Weights of a small transformer language model: 2 heads of 128.
Each number is 50 + 15 x the weight over its row's rms, rounded and kept within 0 to 99. Layers, rows and columns count from 0. The size before them is the row's rms in percent of the matrix's.

# layer 6 attention output (transposed), 256x256, rms 0.0382, rows 160-172, columns 128-255
086:36 55 47 53 40 45 26 65 22 58 22 57 59 32 38 46 38 45 32 40 53 94 56 51 29 62 31 22 28 49 53 43 55 54 35 40 41 99 59 44 61 50 33 46 44 47 34 50 54 84 33 53 38 47 45 45 44 52 59 40 54 41 19 64 45 60 52 41 55 47 57 59 69 53 66 34 40 64 58 54 70 59 77 65 56 43 44 65 52 33 52 39 69 50 63 40 34 51 32 76 48 45 82 52 48 32 64 30 46 51 67 47 66 28 34 56 37 49 52 35 39 55 46 59 63 74 30 48
097:36 57 43 48 43 51 38 47 50 57 65 53 56 51 37 56 64 59 50 57 50 50 49 36 33 42 77 58 51 53 71 50 56 42 49 44 40 00 32 55 35 52 47 52 70 47 49 54 45 52 45 57 47 48 44 79 36 46 50 39 47 54 52 44 49 54 51 42 25 54 45 57 43 73 44 48 44 67 53 63 43 64 51 63 46 45 36 40 68 48 57 56 44 41 37 44 54 55 74 27 42 64 46 48 25 44 00 72 47 48 45 50 40 46 56 43 55 47 55 49 75 49 57 53 49 42 43 48
095:30 36 45 45 40 72 55 45 45 55 51 59 48 42 52 48 58 48 68 57 61 50 44 43 46 59 37 47 55 39 54 60 39 45 49 47 55 12 39 40 61 47 58 55 55 41 32 41 47 41 43 61 56 42 55 48 53 51 68 60 48 20 43 50 45 25 67 64 51 47 45 35 42 38 35 75 42 54 47 67 43 67 41 55 65 44 56 47 65 62 59 56 63 51 29 41 63 46 64 26 51 51 51 57 14 61 16 70 30 66 54 61 63 42 44 56 33 27 65 49 79 52 82 70 52 35 57 41
090:94 47 28 42 39 63 33 39 41 39 64 24 58 45 38 10 17 29 20 65 43 47 57 61 39 58 40 47 37 30 42 39 52 54 44 75 58 76 55 58 31 85 49 49 47 67 62 42 52 74 34 40 55 40 31 46 47 49 54 53 57 42 59 44 46 42 40 27 70 69 53 36 59 47 39 21 55 41 68 21 55 76 64 65 37 49 58 59 47 21 35 59 75 51 41 70 41 36 28 82 43 52 55 52 56 49 41 35 59 53 46 46 42 68 55 83 80 56 64 45 50 72 49 33 31 78 59 53
096:56 40 31 42 69 32 59 50 62 53 49 59 33 74 27 38 42 26 38 63 60 44 37 42 20 45 74 52 51 49 35 60 24 34 74 50 61 64 60 76 22 54 44 54 43 57 65 44 30 40 42 46 54 35 38 52 74 52 82 62 37 41 61 33 46 54 32 66 46 44 30 38 39 47 36 33 51 66 71 42 43 65 73 93 36 34 59 49 45 27 39 72 63 44 33 53 71 42 63 55 38 41 58 47 33 61 63 41 43 45 67 49 50 53 42 61 56 57 43 55 45 75 56 45 54 64 55 55
102:40 68 67 31 75 53 37 37 31 78 43 31 51 30 44 62 51 37 62 47 57 82 30 46 50 53 48 58 52 47 34 37 63 42 58 40 55 45 62 51 40 53 47 32 33 69 50 45 56 47 54 39 44 89 23 62 50 50 30 71 33 68 39 75 63 64 63 31 40 56 49 58 51 67 45 17 27 32 73 31 74 33 37 35 44 76 63 33 62 51 64 48 43 54 60 56 47 54 31 60 62 67 53 38 66 58 23 38 48 34 37 58 77 56 74 48 60 39 89 35 46 34 71 53 18 58 54 48
091:52 38 62 49 53 29 41 56 67 42 37 42 40 73 34 43 59 27 60 50 68 54 44 36 56 97 39 49 71 40 42 55 47 52 70 66 55 58 51 68 50 63 60 37 63 23 48 49 40 37 29 43 61 60 59 58 67 37 60 37 46 12 36 33 50 59 42 43 81 48 43 32 44 44 22 55 58 75 43 59 73 30 58 41 50 62 44 14 49 75 67 53 36 60 55 45 55 38 33 65 50 50 58 64 45 30 61 75 27 37 40 40 37 57 56 48 55 63 32 44 53 36 43 34 46 47 52 42
094:22 78 57 46 36 70 36 51 81 16 36 46 65 63 40 60 17 45 66 45 42 44 21 45 52 58 65 60 25 41 41 64 52 57 68 80 41 07 41 47 45 56 55 78 47 54 58 58 74 70 41 50 30 69 37 50 67 46 61 66 34 31 52 41 64 25 54 48 36 60 64 52 62 34 48 46 63 06 49 63 64 59 47 66 53 60 66 61 55 39 47 37 53 33 60 46 49 63 41 45 64 62 72 21 41 66 68 76 30 72 82 24 50 66 36 47 38 50 48 56 44 55 50 33 18 53 51 47
095:37 59 60 38 52 57 58 74 30 61 64 80 19 16 51 48 77 51 70 46 36 64 33 73 47 59 55 42 28 47 38 59 32 31 66 55 70 33 75 52 70 62 45 57 42 60 51 45 36 57 62 35 41 41 61 46 19 34 49 25 50 32 57 63 54 32 69 42 25 62 38 51 66 72 46 25 65 53 29 47 89 64 38 77 44 57 68 88 62 51 33 62 58 53 45 18 36 55 54 34 56 67 26 61 44 51 28 62 63 50 55 55 66 45 62 47 63 35 54 62 58 49 35 69 43 23 40 56
091:70 75 36 36 40 31 49 56 74 64 53 54 57 59 46 42 42 31 18 51 48 28 53 25 17 45 65 49 47 33 49 42 86 51 59 39 35 48 40 77 70 40 29 60 58 55 30 38 35 45 50 70 32 40 43 53 56 82 44 31 44 68 23 34 69 24 52 45 47 59 44 54 64 50 47 84 42 57 49 32 27 73 69 41 35 53 44 59 59 51 33 58 54 57 61 58 62 43 58 61 39 42 34 80 24 40 48 26 70 48 61 54 64 28 34 57 44 65 43 62 47 63 40 13 70 42 68 25
090:19 45 50 71 33 61 50 53 71 39 31 32 63 47 43 54 54 42 35 15 37 35 46 34 49 52 54 26 46 56 47 59 66 70 62 42 47 00 56 54 38 49 45 62 36 51 37 49 24 62 40 44 59 54 39 37 44 32 37 82 50 62 66 56 43 38 57 40 63 51 43 63 51 62 53 55 55 45 57 62 74 37 34 37 50 50 32 85 46 53 44 58 51 42 82 36 42 63 63 59 55 45 50 75 54 53 86 31 47 43 49 58 54 39 43 45 49 46 37 58 72 64 65 37 30 35 42 56
094:58 41 51 72 45 53 36 81 54 39 56 48 51 53 53 48 57 67 65 60 49 35 82 39 64 31 52 30 39 35 45 64 60 48 60 45 20 03 72 37 73 49 79 25 41 54 30 45 50 21 55 54 49 65 31 49 67 53 32 52 48 76 53 42 52 71 70 63 76 42 50 39 41 19 49 68 31 36 24 71 35 47 43 25 40 39 44 35 50 78 54 44 55 68 76 52 61 45 37 40 42 39 42 76 57 87 50 67 35 36 61 52 51 54 60 55 63 53 31 73 43 51 52 52 44 29 39 61
091:27 45 44 51 33 48 59 91 50 30 61 28 54 56 61 28 59 73 63 46 18 74 33 24 52 54 47 48 37 44 50 58 49 72 15 31 40 12 37 26 28 75 70 57 65 39 45 44 33 37 57 49 55 45 49 41 32 36 66 70 67 21 65 64 37 56 56 45 60 66 40 36 38 77 45 54 57 67 52 32 60 31 51 14 28 60 79 52 53 67 58 65 39 56 78 49 36 58 38 65 44 65 58 81 49 18 61 41 52 19 29 51 68 46 52 80 65 40 51 54 61 43 54 33 64 49 71 64
# layer 6 attention value, 256x256, rms 0.0374, rows 161-173, columns 128-255
096:65 43 29 44 53 47 63 40 53 55 35 42 53 67 56 47 37 44 56 52 64 57 24 59 63 60 25 51 35 40 39 42 49 52 88 57 71 46 67 43 64 32 61 33 20 64 55 50 45 33 59 56 34 45 80 26 47 46 38 53 42 61 34 39 37 39 53 77 72 55 52 57 33 18 54 38 52 28 55 66 66 31 56 19 39 72 61 50 42 54 67 58 42 68 53 42 54 15 31 73 47 34 47 42 68 64 86 21 36 69 79 43 76 57 42 52 51 40 39 61 34 54 54 54 70 64 35 61
098:63 61 42 45 43 35 58 42 68 44 64 57 51 80 70 27 60 31 28 60 47 45 40 43 36 48 54 44 39 66 49 52 80 41 61 54 21 43 59 25 53 58 48 38 40 43 57 28 45 46 56 35 68 66 47 59 50 63 39 45 43 99 38 51 34 66 39 15 48 81 65 71 31 70 38 35 60 52 40 70 55 50 59 49 40 35 47 41 40 35 35 63 48 56 85 33 42 31 51 64 36 43 42 20 45 36 39 41 52 55 53 35 54 72 49 40 68 85 37 53 11 38 47 35 74 46 44 70
094:21 27 92 47 65 56 71 23 60 62 16 78 29 53 76 59 63 65 76 59 38 47 48 57 45 47 48 56 45 52 60 50 33 30 57 28 49 59 31 63 38 12 21 54 39 29 17 34 35 21 65 49 46 40 69 57 45 55 35 74 55 39 56 73 66 55 64 52 37 55 60 62 40 59 44 67 62 52 23 55 41 50 18 24 67 19 46 70 42 84 27 35 37 54 48 19 72 68 71 42 39 59 70 67 50 42 41 70 56 47 37 58 73 08 54 17 43 51 40 71 49 64 48 61 54 22 57 24
093:53 63 73 47 39 48 57 27 41 53 39 59 49 68 59 71 28 71 36 66 19 42 38 66 69 62 45 56 35 54 59 39 88 67 38 47 45 56 23 60 73 08 52 41 64 32 29 39 47 37 57 48 51 55 76 40 27 39 43 42 68 74 37 71 63 38 50 68 35 44 53 53 44 78 39 71 53 26 39 59 45 29 35 33 61 67 56 49 28 71 64 38 46 51 51 42 30 48 51 57 54 92 44 51 58 64 40 69 53 48 51 64 63 45 49 42 47 37 24 54 62 45 47 46 52 30 49 31
099:64 27 30 69 46 48 59 53 67 26 59 51 80 83 48 47 44 94 51 37 49 35 36 37 26 61 34 44 37 61 58 36 35 53 50 48 84 48 56 38 57 55 61 30 61 34 65 81 27 55 49 59 55 14 58 69 26 69 66 35 64 39 43 40 28 41 63 57 67 54 39 51 59 43 68 80 50 84 50 40 37 58 64 55 55 43 33 65 59 47 62 71 46 40 55 36 51 51 79 49 44 30 49 45 48 57 68 31 31 57 62 38 34 41 46 48 51 17 39 76 48 38 34 53 46 60 19 64
093:48 51 36 32 50 68 48 51 21 61 50 64 48 47 61 66 27 52 31 40 44 58 60 59 24 28 84 30 23 73 53 34 69 48 23 36 38 51 37 29 47 59 30 45 36 63 56 63 56 58 64 43 42 57 43 49 67 43 69 69 31 86 50 60 55 44 49 46 29 65 52 75 37 57 52 81 34 41 51 69 25 57 63 50 57 20 45 47 48 47 42 50 70 51 57 50 21 47 49 62 52 53 27 42 47 99 59 46 99 43 77 54 72 47 36 44 36 47 78 50 36 78 60 73 72 48 47 62
094:46 26 61 65 78 25 68 49 21 52 57 61 39 49 57 41 68 40 36 47 73 59 73 55 72 40 55 39 70 59 60 65 64 49 62 29 44 46 61 44 17 27 80 44 64 46 37 39 38 51 46 16 77 55 84 63 46 54 43 61 47 37 47 58 54 48 53 57 50 50 41 28 53 43 59 67 64 73 35 60 64 57 72 11 65 32 29 45 12 68 28 58 62 47 41 73 65 30 45 57 42 69 12 53 46 63 29 43 59 61 44 48 26 30 65 49 57 21 44 49 67 47 61 47 81 46 50 35
091:47 49 46 77 60 36 44 20 53 53 47 23 71 60 59 54 46 54 30 65 48 45 68 41 30 38 15 57 99 52 48 52 84 68 63 52 08 59 64 56 33 53 52 45 68 17 59 44 32 55 45 59 53 55 26 60 64 46 66 77 62 67 44 54 38 63 60 43 72 56 47 23 31 40 63 56 85 50 65 48 23 68 46 56 70 61 26 29 36 49 67 26 29 45 69 72 62 41 47 58 38 17 83 44 67 61 58 47 15 43 46 44 53 75 41 52 41 71 52 32 48 21 36 49 44 74 50 49
092:33 37 47 59 50 64 43 54 32 27 47 48 42 45 70 55 52 69 75 53 41 65 45 70 57 46 52 82 34 61 57 66 23 61 35 66 61 51 38 30 31 58 57 46 50 54 37 58 59 60 37 46 58 56 58 54 54 00 51 74 75 32 68 52 46 66 38 56 70 43 42 54 37 28 42 18 36 35 38 55 57 20 24 42 41 55 48 33 55 26 85 61 42 37 13 43 35 46 38 60 49 47 42 49 63 63 44 69 55 69 51 29 37 51 61 38 52 51 58 62 30 48 44 71 51 44 61 82
091:65 47 44 38 65 56 66 58 50 51 54 60 55 46 44 46 68 41 69 54 78 59 44 67 33 43 52 77 34 48 63 47 21 60 49 63 53 50 52 45 45 62 63 41 61 58 53 68 78 51 67 63 50 50 68 66 67 85 52 22 62 50 21 46 40 60 33 52 37 51 33 31 55 25 37 43 65 73 26 69 40 60 67 47 63 63 53 09 49 55 69 61 48 50 39 99 68 41 45 54 42 34 30 23 52 28 41 61 52 55 47 47 49 67 58 39 80 54 59 44 50 52 32 79 63 54 66 48
091:59 44 42 26 44 75 71 26 67 56 61 37 38 59 39 39 74 46 59 42 29 54 40 56 55 53 80 34 15 76 46 55 41 43 55 60 63 49 26 46 47 79 11 55 40 68 68 53 37 76 51 65 44 42 62 49 27 41 52 47 25 36 55 55 30 44 19 51 26 33 42 78 45 79 40 70 37 41 47 50 33 52 54 65 47 50 60 61 42 43 76 39 81 39 20 92 39 52 69 57 65 56 54 13 69 38 38 23 73 74 28 61 76 38 44 20 58 49 67 35 71 76 60 63 61 63 48 46
095:63 35 59 53 79 68 70 07 59 59 53 92 33 81 50 50 50 39 47 49 59 57 56 56 40 50 35 62 53 61 63 40 47 29 74 43 36 58 58 72 56 45 61 50 55 25 19 54 43 65 45 60 57 56 40 40 62 51 36 60 36 54 36 44 52 52 55 50 27 59 46 65 67 27 47 49 28 73 40 64 54 79 45 82 79 50 33 49 71 44 86 12 49 40 53 39 69 22 54 41 36 21 43 48 56 77 34 62 47 89 47 49 43 52 62 25 15 68 53 48 23 66 46 65 36 50 55 59
097:59 36 43 79 61 10 40 38 51 44 19 44 26 56 66 45 44 41 45 60 76 57 47 64 48 28 43 49 64 54 78 45 33 47 37 45 19 55 52 53 61 73 42 57 36 49 35 54 54 62 48 36 41 35 72 58 71 81 32 48 38 52 26 49 47 56 55 49 50 65 47 47 34 33 44 38 56 73 59 56 55 53 24 14 76 40 38 30 55 50 64 43 31 42 66 33 36 35 73 53 04 41 62 35 61 39 69 28 56 58 96 22 42 76 30 51 50 32 40 39 56 45 29 44 44 68 49 59